config.yaml
d_mlp: 1024
vocab_size: 8192
norm: "rmsnorm"
norm_place: "pre"
positions: "rope"
extras: ["some layers without attention", "local attention windows", "exclusive self-attention", "normalized values"]
init_std_up: 0.0212
init_std_down: 0.0
beta1: 0.93
schedule: "wsd"
decay_fraction: 0.694
final_lr_fraction: 0.0
seq_len: 512
Each number is 50 + 10 x the weight over the matrix's rms, rounded and kept within 0 to 99. Layers, rows and columns count from 0.

# layer 3 MLP up, 1024x256, rms 0.158, rows 423-531, columns 128-191
60 53 38 51 48 37 67 48 47 51 30 60 38 39 54 41 63 55 57 53 55 49 41 51 35 54 58 56 52 60 52 25 50 28 46 49 56 53 61 49 50 42 43 47 41 46 54 68 40 48 55 56 52 42 56 39 43 46 38 53 52 49 43 54
54 52 24 36 36 69 31 38 48 50 63 48 42 58 54 31 45 37 40 71 79 56 50 56 41 60 40 28 50 52 43 53 63 48 59 52 77 58 53 59 73 67 64 40 35 77 57 64 40 48 52 43 26 30 26 48 62 40 38 55 43 53 65 76
56 46 58 43 71 46 39 63 51 44 43 48 48 48 34 52 44 52 59 56 51 59 40 59 56 49 53 57 47 53 56 46 40 54 46 47 52 72 58 41 49 62 48 53 32 48 49 48 55 64 40 48 56 53 50 54 48 45 38 48 46 62 42 28
48 66 46 41 56 44 40 60 55 56 42 57 42 55 54 47 60 48 51 52 64 46 43 55 38 42 62 50 45 67 56 59 53 49 52 45 51 58 45 68 48 50 57 49 54 59 66 65 55 58 38 47 47 49 67 47 40 47 54 34 55 60 38 53
44 48 56 52 50 47 56 56 42 53 37 51 45 43 51 54 51 62 67 44 47 44 49 58 36 50 68 40 44 54 54 52 52 60 38 68 55 48 51 61 57 53 47 31 43 51 45 60 41 44 57 73 45 52 71 64 59 47 53 61 52 51 50 49
65 34 35 50 53 62 31 46 53 49 53 34 66 54 41 58 50 44 65 58 61 44 48 46 64 44 29 59 44 53 56 70 44 60 50 43 53 47 58 35 39 55 35 46 44 61 55 45 52 40 34 49 31 51 54 38 61 55 50 52 60 40 44 54
58 50 48 41 41 48 50 54 50 25 62 41 56 67 51 48 61 35 77 52 32 32 70 56 41 31 56 63 51 53 49 59 76 41 40 63 57 66 41 38 51 35 31 42 30 59 61 58 57 55 22 65 51 48 46 38 53 67 63 62 37 58 51 56
46 52 57 43 53 43 53 61 63 36 54 50 53 59 64 37 76 56 61 26 74 48 58 32 53 69 42 54 49 62 44 43 62 51 52 55 63 38 59 49 43 60 46 31 59 58 45 60 27 42 44 53 67 61 59 58 36 55 56 42 45 55 50 51
51 50 63 53 66 84 34 40 18 52 52 32 42 71 54 34 71 58 61 38 58 46 53 72 58 39 41 42 41 37 39 52 47 63 30 66 66 18 62 41 65 41 59 70 51 32 25 53 59 44 54 59 50 67 47 51 36 43 36 48 61 43 62 57
49 57 34 42 34 46 47 62 30 48 47 32 55 54 43 45 51 46 72 39 61 58 44 40 56 63 76 46 61 36 35 46 35 50 51 49 58 44 54 49 51 62 54 41 53 51 50 76 45 44 42 63 54 57 52 58 34 43 49 51 39 45 60 46
54 58 40 48 51 59 43 68 43 47 55 46 34 53 56 41 40 36 26 55 62 42 68 59 52 61 45 54 43 53 58 54 43 46 52 44 51 45 72 66 51 35 46 61 54 35 61 56 35 38 60 61 39 50 48 35 58 49 51 55 61 52 40 56
54 52 26 38 37 41 41 52 22 58 57 41 48 62 52 34 76 86 49 42 56 41 58 42 43 58 56 34 47 47 53 41 59 49 57 34 68 68 61 61 35 48 72 58 22 69 72 51 64 31 32 53 45 51 47 46 47 59 37 49 35 63 39 55
50 53 51 62 40 48 48 56 62 47 54 58 56 38 54 54 44 48 57 50 53 46 49 50 59 45 42 48 47 40 44 54 51 39 41 57 54 39 56 45 43 54 53 50 62 41 46 66 52 52 42 55 43 39 52 59 49 51 53 53 55 52 52 45
43 51 37 52 39 59 48 71 52 36 50 33 67 49 52 45 47 36 50 36 43 54 63 32 62 54 48 53 67 61 51 46 47 53 64 51 55 48 33 47 57 50 64 67 53 45 46 52 47 60 55 51 59 51 53 57 55 55 48 58 53 54 55 47
48 52 55 48 25 57 56 61 52 28 67 46 34 54 44 40 49 64 72 30 49 55 52 54 24 49 55 69 36 46 56 81 37 24 40 33 28 53 57 36 67 32 48 32 52 48 29 46 72 46 72 51 24 38 44 37 62 69 17 62 44 79 58 39
44 58 44 49 52 57 54 43 47 53 50 27 25 39 44 53 56 51 53 47 55 64 51 58 63 46 61 56 43 53 58 60 46 55 41 61 49 58 63 49 43 46 68 58 45 68 35 29 54 56 51 53 52 62 59 67 39 34 41 55 37 48 54 55
73 38 45 50 43 50 56 43 47 52 41 39 35 65 50 62 52 54 61 50 54 44 66 48 46 64 58 62 45 46 46 54 50 27 45 50 58 53 76 45 50 49 55 52 50 50 54 49 50 65 49 55 49 54 47 50 29 35 55 37 55 44 35 42
76 53 62 38 52 44 46 51 49 46 47 56 48 60 55 35 45 53 43 57 58 49 56 62 71 49 63 41 40 40 37 37 49 45 58 55 39 63 50 30 60 49 57 49 43 51 40 32 61 57 44 60 57 44 55 47 45 30 60 61 45 51 53 51
52 61 55 33 59 39 46 48 32 50 47 55 35 36 30 39 52 37 52 44 56 46 45 45 57 64 42 50 52 60 43 56 32 62 53 55 55 23 59 65 52 40 42 47 50 33 59 55 49 29 57 56 58 61 58 40 34 50 61 45 61 53 50 58
36 69 41 50 44 76 53 62 36 61 75 25 27 45 34 64 59 34 63 62 52 63 53 61 29 46 46 37 72 50 67 27 46 53 28 51 44 81 60 48 57 39 68 60 34 54 46 57 32 38 69 44 55 40 56 50 65 37 55 45 28 43 51 49
30 38 53 44 37 52 42 61 51 55 31 54 46 42 38 36 47 29 52 61 50 45 36 53 53 58 68 38 58 69 47 59 50 53 67 73 55 47 62 56 54 45 41 48 55 40 61 52 51 44 37 42 62 61 49 46 51 50 60 39 56 61 39 55
59 46 52 47 51 40 48 62 46 55 46 30 56 46 56 52 39 47 43 55 59 66 47 43 39 65 51 53 43 64 60 45 63 51 62 50 58 61 50 41 54 47 54 53 50 51 57 50 51 52 42 60 58 48 56 45 48 39 54 60 41 40 58 50
52 51 43 65 51 56 53 50 47 58 51 49 46 47 35 35 34 43 56 46 46 46 40 48 42 45 76 59 62 52 42 45 55 53 41 58 65 59 57 43 49 53 64 53 41 37 51 60 55 61 46 55 51 42 38 55 47 42 63 65 56 66 49 50
34 53 53 50 58 48 51 46 41 52 51 59 39 54 52 34 50 47 45 47 30 44 49 59 55 41 59 57 48 60 47 55 55 72 52 46 63 61 41 52 52 47 52 66 60 48 52 51 32 60 65 65 51 53 57 54 45 40 52 46 37 45 52 56
57 47 49 57 63 52 47 36 50 63 49 49 59 62 57 51 54 44 53 52 47 41 53 40 39 58 43 45 53 57 50 42 50 59 59 65 60 67 43 56 50 45 53 44 47 66 44 49 64 56 56 62 59 42 63 56 45 56 52 54 49 55 52 53
34 46 46 44 58 39 52 62 49 56 42 58 63 47 49 53 60 37 46 48 61 52 57 56 62 39 53 58 29 51 53 54 51 45 32 42 45 50 42 55 47 49 26 38 30 55 48 62 53 45 56 51 63 39 39 52 53 39 46 60 48 49 44 55
62 53 53 35 56 31 49 48 30 54 37 56 57 59 61 57 44 45 49 55 64 57 51 56 61 59 51 50 64 44 42 45 61 57 60 49 28 64 56 42 45 53 67 56 53 50 53 46 55 45 42 60 66 49 33 59 51 38 53 56 41 47 56 36
61 40 49 35 48 53 59 46 50 51 62 47 56 70 51 68 67 43 39 54 63 63 49 57 48 53 48 51 47 48 59 39 43 56 53 37 49 51 44 37 50 40 42 62 42 53 47 61 51 52 55 48 51 46 43 43 57 60 51 57 48 54 53 64
37 37 63 51 60 53 47 43 61 30 51 44 43 48 35 56 46 47 41 53 50 53 53 63 63 51 42 45 61 49 51 68 68 53 51 59 48 38 34 53 59 47 45 57 45 50 50 44 46 48 54 47 48 56 58 35 53 57 63 60 52 56 45 52
43 61 37 67 57 47 21 52 23 33 49 54 49 58 63 23 43 43 54 53 62 32 58 49 60 50 60 47 55 29 61 68 53 26 54 58 63 48 57 38 62 26 42 34 57 68 58 66 65 38 66 67 55 50 62 48 56 59 38 45 53 43 47 44
48 56 55 58 46 46 43 50 73 52 42 35 42 45 55 72 52 31 47 49 50 32 59 54 41 58 46 44 59 38 59 45 38 53 47 45 51 51 39 59 64 63 41 48 49 52 56 50 44 52 53 63 44 59 51 55 50 43 44 48 44 61 46 44
67 57 59 61 30 56 28 41 17 42 63 46 42 54 54 33 65 48 58 54 54 34 63 48 35 62 59 37 53 49 60 59 71 31 38 63 54 52 64 55 58 30 36 42 49 69 65 49 46 52 56 54 51 57 78 49 57 47 55 52 45 35 46 61
67 61 48 60 58 21 49 51 67 38 42 45 62 54 51 53 50 37 49 40 65 57 46 49 48 50 51 55 47 35 43 46 59 52 49 40 60 59 59 33 51 56 63 59 55 45 53 38 43 53 39 57 51 59 47 56 42 32 59 53 54 32 44 52
30 40 36 25 39 25 43 49 37 55 58 70 24 46 62 36 60 60 40 29 50 60 56 73 36 74 61 79 54 44 54 44 72 27 37 57 45 52 33 71 52 19 41 06 25 71 74 43 43 50 58 38 44 85 48 52 41 58 46 36 76 29 42 49
52 58 35 58 49 64 61 44 39 53 63 38 37 47 60 63 34 51 62 41 45 53 56 55 39 45 43 43 40 35 74 60 55 65 46 56 44 46 49 40 59 48 51 50 47 39 59 60 43 50 47 72 43 44 64 38 52 48 46 53 51 31 48 47
16 71 51 28 53 67 50 66 35 49 74 29 40 63 59 46 69 58 54 49 54 40 50 63 50 55 62 60 29 49 67 63 59 50 25 69 47 45 60 52 53 41 60 48 59 74 68 61 54 50 55 50 51 61 73 40 49 64 44 57 36 42 53 48
57 56 58 49 50 55 65 52 42 56 45 36 61 61 57 43 61 57 49 54 46 52 35 58 71 61 44 65 67 63 63 39 48 43 46 59 48 62 59 53 50 42 52 47 37 60 57 46 54 30 51 63 54 59 56 34 41 33 52 48 64 46 43 47
56 32 56 62 66 67 37 67 39 64 45 34 36 42 73 29 52 58 75 35 56 29 50 58 68 68 50 45 77 54 46 44 45 32 42 51 33 64 42 76 80 30 39 40 54 41 53 66 56 52 69 59 55 38 61 33 41 69 66 28 47 55 62 57
50 49 46 51 53 55 41 50 55 58 41 56 52 50 59 61 66 43 53 45 58 59 55 51 57 61 52 33 52 58 53 61 69 51 54 39 54 51 51 44 52 40 54 36 49 51 46 33 38 35 58 55 48 47 72 56 50 57 55 48 68 65 58 65
59 49 48 36 53 44 66 53 57 45 57 45 61 48 39 50 35 47 45 61 47 65 54 45 55 38 46 31 45 56 46 84 52 47 40 47 56 39 42 55 53 45 50 51 46 49 65 46 22 39 42 51 61 67 48 44 64 55 49 58 51 43 59 55
48 56 41 51 53 49 52 40 58 50 73 59 47 44 40 57 59 39 39 52 74 54 53 55 41 45 52 54 55 48 46 41 60 39 29 33 60 63 48 43 44 45 31 56 44 45 59 57 66 45 45 38 36 58 68 39 41 49 52 52 36 62 64 42
46 42 55 59 44 57 44 50 40 46 41 49 48 58 43 47 54 46 46 49 58 50 49 49 53 55 54 42 38 54 54 57 51 50 56 49 47 52 45 58 62 43 49 52 41 49 47 56 52 55 40 50 51 56 47 54 59 49 57 44 51 42 58 58
51 44 47 59 54 54 71 63 47 54 40 42 39 50 52 45 51 51 52 59 55 50 62 73 53 55 68 39 65 52 47 45 43 52 42 48 45 64 44 39 53 52 49 45 38 67 41 58 41 56 54 34 63 53 43 49 45 53 55 38 36 36 51 46
56 46 56 62 49 37 64 48 44 50 45 63 46 38 52 42 58 49 47 50 47 51 46 57 59 46 55 46 33 39 55 52 61 60 63 48 51 58 61 48 34 53 59 66 53 59 45 59 53 54 57 59 43 48 28 40 32 54 50 41 58 61 59 49
58 57 56 47 43 56 49 53 53 57 57 43 56 36 52 57 43 43 36 48 65 46 51 56 45 51 56 51 54 36 48 36 63 52 40 61 51 52 56 47 41 48 44 48 39 43 43 46 56 39 52 54 53 61 51 54 43 44 38 57 46 52 48 38
44 65 52 53 45 53 34 52 64 61 61 55 53 42 60 47 32 63 57 49 44 55 48 50 59 59 60 31 53 34 68 39 46 56 54 46 70 58 51 38 54 50 61 50 52 57 50 60 48 43 56 57 40 68 31 40 35 64 69 51 61 62 40 38
37 49 39 54 41 64 62 58 52 61 53 56 50 56 49 53 50 58 53 44 65 53 57 45 47 50 47 53 49 54 45 52 48 45 53 66 55 51 54 55 47 51 56 57 53 43 50 33 58 44 52 57 55 51 41 40 45 46 44 53 45 56 50 57
45 41 50 33 38 37 44 49 44 33 25 26 09 37 41 56 24 49 66 28 54 63 39 47 49 87 76 70 39 77 92 51 72 06 54 30 58 62 40 84 35 56 53 72 45 50 44 52 47 00 30 33 32 48 51 39 64 45 52 75 36 67 56 69
52 48 60 40 47 75 36 34 49 44 79 34 39 50 58 58 56 39 39 52 50 61 48 59 68 70 48 52 45 51 52 49 63 34 46 44 59 69 54 31 51 49 29 46 51 54 65 53 56 41 38 42 63 44 57 81 41 23 58 42 54 31 48 65
42 32 57 49 60 41 53 57 65 59 51 39 49 51 49 54 63 46 54 50 44 49 35 43 53 61 60 47 49 57 62 30 58 50 55 39 56 61 43 49 44 48 45 34 50 69 51 45 64 44 42 48 39 54 43 55 41 38 55 51 37 56 63 57
47 60 24 38 47 41 40 61 32 33 56 54 56 39 37 42 72 30 42 56 57 53 62 57 53 63 64 53 54 62 48 45 51 55 49 69 53 43 46 58 58 44 41 67 45 46 52 39 47 48 51 36 33 48 58 46 44 45 44 58 50 67 49 47
54 66 40 52 51 53 38 45 42 55 38 51 44 53 49 59 60 44 51 48 47 46 59 41 33 48 60 53 37 55 55 62 52 52 47 50 60 54 53 50 54 43 48 52 68 41 48 25 35 44 53 32 54 55 55 46 46 46 44 49 38 62 58 54
56 52 66 51 52 61 60 59 58 50 45 58 58 39 42 41 53 59 61 50 60 48 51 31 53 46 43 43 59 47 62 38 59 39 63 50 57 52 64 51 52 52 40 47 57 33 36 52 52 63 35 58 48 62 49 45 55 36 49 48 51 53 43 53
39 53 49 56 61 37 51 54 50 46 46 35 40 49 41 52 52 49 51 61 60 65 62 71 52 59 49 56 48 51 42 52 48 41 52 52 44 61 30 56 60 43 56 48 54 52 49 50 52 45 55 46 46 61 39 52 49 61 46 46 44 54 50 54
62 55 45 50 46 64 44 48 50 45 44 41 53 52 58 48 55 45 77 44 50 56 58 59 47 61 44 46 45 48 66 52 46 40 48 49 50 44 43 47 65 40 62 51 37 50 47 54 44 54 65 45 41 53 43 47 58 45 48 38 58 56 56 51
65 66 41 42 52 74 54 40 64 50 64 35 42 34 43 41 80 56 34 64 34 33 83 54 41 57 54 38 54 51 64 69 35 47 51 55 63 64 46 51 64 18 28 35 29 42 44 63 72 79 47 53 60 38 57 35 64 83 57 67 72 43 51 59
40 40 49 48 48 42 52 66 42 30 30 53 42 51 50 39 61 50 50 68 77 59 47 43 52 38 56 36 55 46 49 59 51 55 50 24 41 31 57 50 44 50 57 58 59 51 71 48 43 39 64 30 50 53 48 39 47 43 55 61 28 50 47 54
53 46 39 44 43 51 36 41 53 43 52 24 56 32 57 53 54 49 52 58 46 68 50 61 55 62 37 54 44 63 44 42 56 41 48 55 51 57 65 51 50 48 49 61 55 53 45 45 38 58 43 55 48 57 52 62 43 69 30 43 52 49 55 56
56 63 58 48 27 52 54 87 63 32 66 48 38 39 60 37 44 62 31 45 49 57 58 52 56 68 57 36 42 61 47 50 47 29 72 57 32 55 43 35 53 59 48 69 51 46 50 28 59 49 36 46 49 57 42 49 70 45 45 39 54 45 50 51
56 57 54 38 64 53 44 44 56 56 42 49 59 72 44 59 50 51 52 45 47 47 40 62 55 45 61 44 44 51 47 50 58 51 57 56 42 48 46 43 56 51 67 59 46 52 59 51 54 35 49 49 53 49 52 54 40 47 42 47 52 54 62 57
64 52 46 57 60 47 33 50 41 45 37 49 59 55 40 67 56 51 51 55 46 54 71 36 44 72 50 56 54 37 45 42 40 52 52 51 52 64 50 51 46 59 50 49 45 53 54 40 48 47 57 50 49 41 51 55 53 57 55 38 37 37 58 61
51 57 34 47 33 50 59 58 54 34 68 34 51 48 53 44 53 45 58 48 64 47 26 57 46 41 46 52 37 63 59 70 53 54 47 54 49 61 44 41 57 74 51 63 51 47 58 57 50 57 52 52 53 69 52 37 73 57 34 60 46 40 54 48
47 85 56 39 50 67 44 41 52 25 47 47 43 45 41 65 45 44 66 53 57 60 26 41 46 52 53 36 44 46 48 54 45 34 55 54 62 52 46 40 60 46 61 53 54 47 45 56 70 56 57 75 49 65 71 57 48 51 63 33 50 60 55 53
59 29 39 36 54 48 55 42 50 32 46 47 39 50 39 49 59 42 37 53 50 51 46 26 47 48 39 58 52 35 42 39 39 48 48 50 49 51 42 50 65 43 55 53 51 41 42 49 35 42 37 41 30 58 65 43 63 41 43 46 54 32 42 35
44 68 33 69 39 37 33 35 56 42 56 56 50 48 45 46 50 41 37 52 41 37 45 44 40 49 34 52 57 48 53 40 65 40 42 55 74 43 59 63 36 50 43 57 41 64 60 45 43 46 42 36 41 42 52 46 52 43 66 45 40 63 31 42
53 63 53 45 43 39 57 56 65 39 53 31 52 59 42 47 73 51 62 34 50 35 64 59 52 59 51 46 45 49 68 60 48 41 56 53 69 46 62 52 49 52 38 43 26 58 51 62 68 60 55 50 52 40 43 46 38 65 49 51 48 50 41 40
52 56 44 44 50 50 43 45 41 41 34 42 57 39 62 52 51 65 41 39 51 50 45 54 53 59 52 41 49 55 57 53 51 53 59 45 45 58 51 42 69 55 55 41 46 54 61 50 37 46 43 49 40 60 49 54 48 45 51 65 47 57 38 46
53 65 49 43 54 37 59 43 56 41 53 62 34 40 49 50 59 47 53 57 52 47 55 64 40 51 65 53 55 33 41 42 34 44 39 38 61 48 45 30 68 42 56 52 41 38 54 49 56 54 42 56 55 62 35 65 43 50 50 55 40 60 48 61
54 64 46 32 51 62 51 41 56 47 43 53 42 58 30 44 51 55 56 49 37 67 55 68 49 49 47 53 42 54 57 63 41 41 61 53 52 71 56 46 71 60 45 62 47 52 45 55 60 52 43 55 55 59 44 45 53 52 55 53 39 31 49 40
46 50 48 40 44 54 52 44 58 40 48 50 52 62 66 43 40 42 55 49 49 48 57 66 50 53 43 39 64 43 36 56 41 59 60 49 41 61 47 45 65 29 67 41 48 60 42 54 56 61 53 48 46 47 41 76 52 39 49 43 59 42 59 20
40 33 45 48 47 56 51 49 45 56 60 57 45 50 48 59 50 45 51 31 37 51 38 46 53 49 48 53 43 44 52 48 53 46 62 46 54 49 50 52 52 49 50 43 56 58 62 54 53 58 50 49 63 59 44 48 56 53 47 54 42 53 60 53
64 60 50 74 41 63 32 52 32 39 43 61 24 78 52 52 65 37 65 40 41 46 30 52 30 54 69 25 55 26 73 57 36 47 27 69 64 46 54 53 73 47 77 48 55 43 48 39 58 36 48 64 26 61 66 45 49 43 38 50 60 61 54 41
46 59 53 58 47 43 40 59 47 51 57 58 56 64 58 47 44 45 47 47 46 41 55 36 63 56 55 41 56 48 42 55 51 64 53 55 49 39 49 53 61 59 51 63 40 52 53 32 58 61 51 52 54 60 52 56 47 59 49 39 45 56 40 48
51 55 59 39 43 37 45 47 44 57 53 40 79 56 61 45 46 58 36 44 65 60 42 63 50 75 58 53 50 42 52 59 47 45 67 57 57 52 49 41 48 57 51 57 43 72 57 55 67 41 42 56 45 59 49 56 61 42 47 39 59 44 52 63
63 44 60 67 50 42 46 45 24 31 58 67 76 20 46 59 49 49 48 43 53 44 58 49 42 62 55 73 67 70 68 56 61 35 59 45 65 56 70 55 40 50 57 48 40 58 64 53 42 30 57 67 55 43 43 39 39 29 46 56 49 58 73 46
53 48 49 45 36 54 63 82 28 20 65 19 49 71 53 53 41 65 66 40 53 66 45 67 71 62 61 42 70 62 85 32 53 56 36 42 67 40 59 56 63 45 41 42 62 13 44 60 62 24 77 83 61 60 42 62 59 41 46 54 51 60 70 65
62 65 57 50 35 67 48 42 59 57 45 58 57 43 56 52 54 46 52 52 65 49 36 42 46 51 51 47 34 55 43 45 59 41 62 54 52 62 45 43 38 59 63 41 48 56 55 61 54 57 59 80 57 64 68 56 42 46 41 50 45 57 48 51
51 55 49 62 41 43 51 55 57 28 40 39 65 52 46 49 47 44 51 58 61 53 59 48 63 62 44 39 44 44 47 46 56 55 49 55 52 47 56 32 58 48 58 41 58 46 58 33 42 40 42 56 32 52 58 47 42 53 46 57 35 48 58 64
36 44 44 72 35 41 49 44 31 50 45 48 44 46 61 53 47 54 36 68 72 62 65 35 61 45 56 37 39 42 71 46 54 52 66 55 62 36 61 50 48 66 68 41 61 43 48 48 39 41 58 48 37 63 64 43 31 55 40 45 52 29 52 51
59 51 48 51 40 70 52 62 37 46 62 27 59 58 47 48 47 45 76 54 44 39 43 48 47 53 48 52 51 69 56 60 54 28 65 44 47 46 61 57 36 61 56 57 28 44 52 51 31 51 67 67 55 48 58 42 40 44 43 60 36 51 55 61
46 38 40 57 58 49 53 52 40 46 47 43 35 44 57 39 48 35 44 36 53 55 48 50 54 48 46 44 55 65 54 51 53 59 65 57 47 53 48 58 55 48 50 60 50 49 53 49 53 44 47 59 58 44 46 64 56 43 42 57 53 59 55 53
56 40 49 51 50 44 46 51 57 60 57 54 47 45 43 54 60 47 48 39 53 50 38 55 46 56 59 54 48 39 53 51 43 51 43 51 65 47 43 55 55 41 52 52 53 60 50 59 52 48 56 40 45 51 45 40 49 52 42 51 48 42 57 53
47 55 55 40 61 35 38 55 65 45 58 40 49 48 48 54 55 48 55 44 36 46 39 59 41 44 53 52 47 42 56 49 58 57 56 49 55 56 42 57 49 45 41 55 50 48 51 66 52 54 46 52 60 57 49 45 39 53 53 63 43 57 54 53
42 31 49 23 33 74 46 36 46 23 62 45 32 58 49 43 53 63 39 66 50 48 52 26 57 62 65 54 47 45 50 38 65 56 56 60 25 67 48 43 59 36 39 53 36 57 26 63 48 62 52 54 42 49 27 20 47 56 65 55 62 78 52 60
51 68 66 58 45 47 55 58 52 46 41 53 53 69 46 55 54 40 51 46 49 41 55 42 40 43 47 36 51 46 51 49 49 45 49 59 49 50 35 43 57 46 51 61 42 52 46 56 35 52 54 41 50 65 53 34 52 50 48 42 34 54 49 30
51 46 49 52 41 45 50 56 63 55 45 47 60 44 49 47 51 52 54 52 47 47 54 48 39 45 61 53 45 50 61 42 55 54 44 51 53 58 35 49 54 51 65 49 53 50 44 49 59 49 39 43 49 44 41 53 46 42 42 63 52 47 74 49
65 52 58 49 44 31 49 48 44 36 59 50 53 62 48 45 51 50 55 45 43 45 49 44 48 46 51 37 53 53 51 62 53 42 48 50 54 32 52 49 60 49 54 49 61 48 33 38 46 55 49 42 49 63 48 46 55 62 53 50 49 50 49 59
49 34 40 46 45 34 55 56 49 63 35 56 51 53 69 47 58 56 46 57 56 38 43 43 65 46 62 54 51 53 65 54 65 49 48 52 45 44 57 47 35 45 62 68 47 66 63 41 52 41 68 41 55 62 62 51 41 52 54 27 48 50 40 53
49 42 52 45 79 52 59 48 35 42 55 42 67 37 48 34 54 60 49 46 53 59 50 41 51 45 60 53 43 39 55 63 35 50 52 56 56 43 56 43 53 63 43 45 34 57 66 55 55 37 57 53 40 59 52 54 55 56 56 42 50 39 59 50
61 41 51 47 58 38 49 50 45 41 55 46 40 50 46 52 57 43 48 49 67 50 46 52 50 41 56 35 47 47 49 42 51 57 54 53 57 49 54 50 64 63 47 37 47 60 38 50 56 45 55 57 46 51 55 57 49 54 52 53 49 44 55 46
57 66 48 47 56 56 40 37 38 47 71 60 50 37 49 39 47 58 54 54 62 30 59 50 66 64 46 48 64 65 59 38 57 45 55 54 61 42 57 49 41 55 50 59 52 62 39 52 53 49 43 33 40 54 45 67 53 66 52 62 56 37 54 52
57 61 50 58 36 57 39 50 49 60 46 47 34 63 67 38 32 54 47 44 66 55 42 40 49 61 47 51 58 49 48 43 52 31 59 52 45 59 38 61 43 50 43 46 48 51 51 50 52 49 51 39 63 58 39 34 45 55 40 50 48 56 53 30
38 48 54 53 35 74 37 42 51 50 49 34 58 55 51 52 62 56 45 50 42 63 38 46 53 40 46 42 50 46 43 44 41 47 53 57 65 60 41 48 54 47 43 50 53 62 40 33 55 56 42 55 48 60 54 68 48 50 59 56 50 37 53 42
50 43 43 54 52 69 28 42 55 41 54 42 59 58 32 43 44 33 41 42 56 57 66 48 54 56 61 45 47 53 30 57 30 50 53 43 56 39 46 35 47 40 42 54 40 37 54 38 58 45 43 60 66 49 26 31 65 58 51 54 47 53 44 55
50 46 56 51 56 33 42 61 49 54 44 57 34 59 58 71 56 59 38 48 45 44 57 55 52 52 50 41 67 50 46 45 42 57 32 44 68 49 55 44 55 35 55 51 43 38 48 47 55 37 37 55 56 50 50 47 61 59 55 29 63 51 36 47
50 53 51 40 47 58 60 65 49 41 59 44 55 48 56 52 57 35 69 58 50 46 40 53 56 58 58 48 44 64 58 46 51 50 52 52 67 68 43 43 54 51 45 43 56 56 47 67 46 46 55 76 41 37 51 40 53 52 45 39 62 64 44 38
45 56 54 49 59 53 48 54 49 37 41 42 57 52 54 56 51 36 46 48 57 50 48 41 54 56 56 58 59 52 54 44 39 46 64 46 46 51 45 59 45 54 63 59 58 51 49 49 46 46 53 59 49 46 40 54 44 37 42 43 42 45 53 43
68 55 47 57 43 50 53 35 56 50 47 42 49 51 36 57 51 53 44 41 50 48 50 45 55 61 32 56 63 50 43 47 64 31 48 43 44 49 48 51 36 33 44 52 55 47 46 61 47 43 45 64 55 70 50 46 50 54 47 66 44 43 55 42
61 58 44 43 34 45 39 49 39 44 50 41 64 41 34 54 32 45 43 58 64 61 54 58 59 43 70 42 39 53 54 60 47 64 66 47 48 55 60 50 49 48 36 38 58 53 58 63 47 54 37 59 38 49 52 60 53 38 32 48 61 51 56 58
57 61 63 44 56 41 59 57 48 36 62 35 53 46 52 35 57 47 58 48 27 28 62 44 58 60 48 45 61 47 53 48 60 46 54 40 69 43 51 42 43 41 62 58 51 48 60 52 44 36 32 72 38 44 53 43 45 56 46 57 42 48 35 29
57 54 50 50 56 46 45 53 50 53 52 49 53 63 36 60 40 61 42 52 50 46 52 51 58 60 53 39 39 32 54 34 54 54 44 42 46 52 59 43 54 33 43 47 49 41 54 67 45 52 56 35 57 51 39 39 58 58 60 59 61 67 56 54
57 44 63 48 40 57 44 61 56 60 54 62 52 54 44 58 32 65 45 42 62 46 45 51 58 46 44 45 64 57 60 42 50 45 49 47 70 47 48 52 37 54 47 54 53 38 52 59 56 57 48 39 39 65 35 33 54 50 43 43 41 51 46 50
55 60 41 50 52 53 46 60 47 43 43 47 52 51 51 47 46 56 54 33 63 57 66 53 56 63 54 45 41 42 34 39 47 58 65 46 46 52 25 49 51 32 50 50 52 53 40 35 53 34 57 63 50 50 45 56 50 49 54 53 35 47 37 60
50 47 44 55 40 49 43 39 51 41 58 34 52 59 52 38 56 46 57 58 59 55 36 58 36 43 57 45 63 59 74 56 66 40 37 57 44 62 55 53 40 52 52 56 33 56 46 30 60 45 39 43 53 43 53 32 60 59 54 39 44 40 62 58
33 58 46 54 30 62 59 44 52 58 63 44 46 38 54 47 49 57 54 65 79 57 57 44 36 64 53 35 56 42 61 51 54 46 52 48 44 57 37 37 44 44 70 52 62 47 50 39 40 54 45 48 44 61 61 45 54 47 44 51 44 53 52 49
59 60 47 57 59 60 60 48 51 55 49 51 36 45 63 55 33 51 58 54 45 53 45 51 54 47 42 59 37 44 55 53 63 28 51 40 39 36 47 55 45 44 40 59 48 49 49 49 48 60 46 56 39 52 47 37 29 57 39 52 56 44 41 36
60 56 53 45 39 43 45 65 53 37 51 33 48 35 40 59 58 53 37 55 52 62 68 59 39 68 72 57 57 53 58 47 53 46 81 58 69 53 58 47 49 49 30 40 30 65 69 41 53 46 42 62 65 46 43 48 39 55 42 65 46 41 46 51
50 49 40 64 39 44 38 68 54 41 49 59 54 64 38 28 51 46 51 47 33 51 37 63 45 75 45 47 55 56 69 57 38 44 35 66 51 36 62 52 55 44 64 64 59 58 54 63 55 31 38 56 45 60 57 41 55 61 61 53 51 26 48 50
51 76 58 52 23 44 59 69 33 16 56 50 57 52 45 50 55 81 51 61 66 44 46 47 52 59 56 36 81 48 39 59 37 50 37 46 64 39 75 37 49 72 62 39 24 58 47 61 56 61 64 39 61 48 48 42 51 50 43 40 64 71 67 40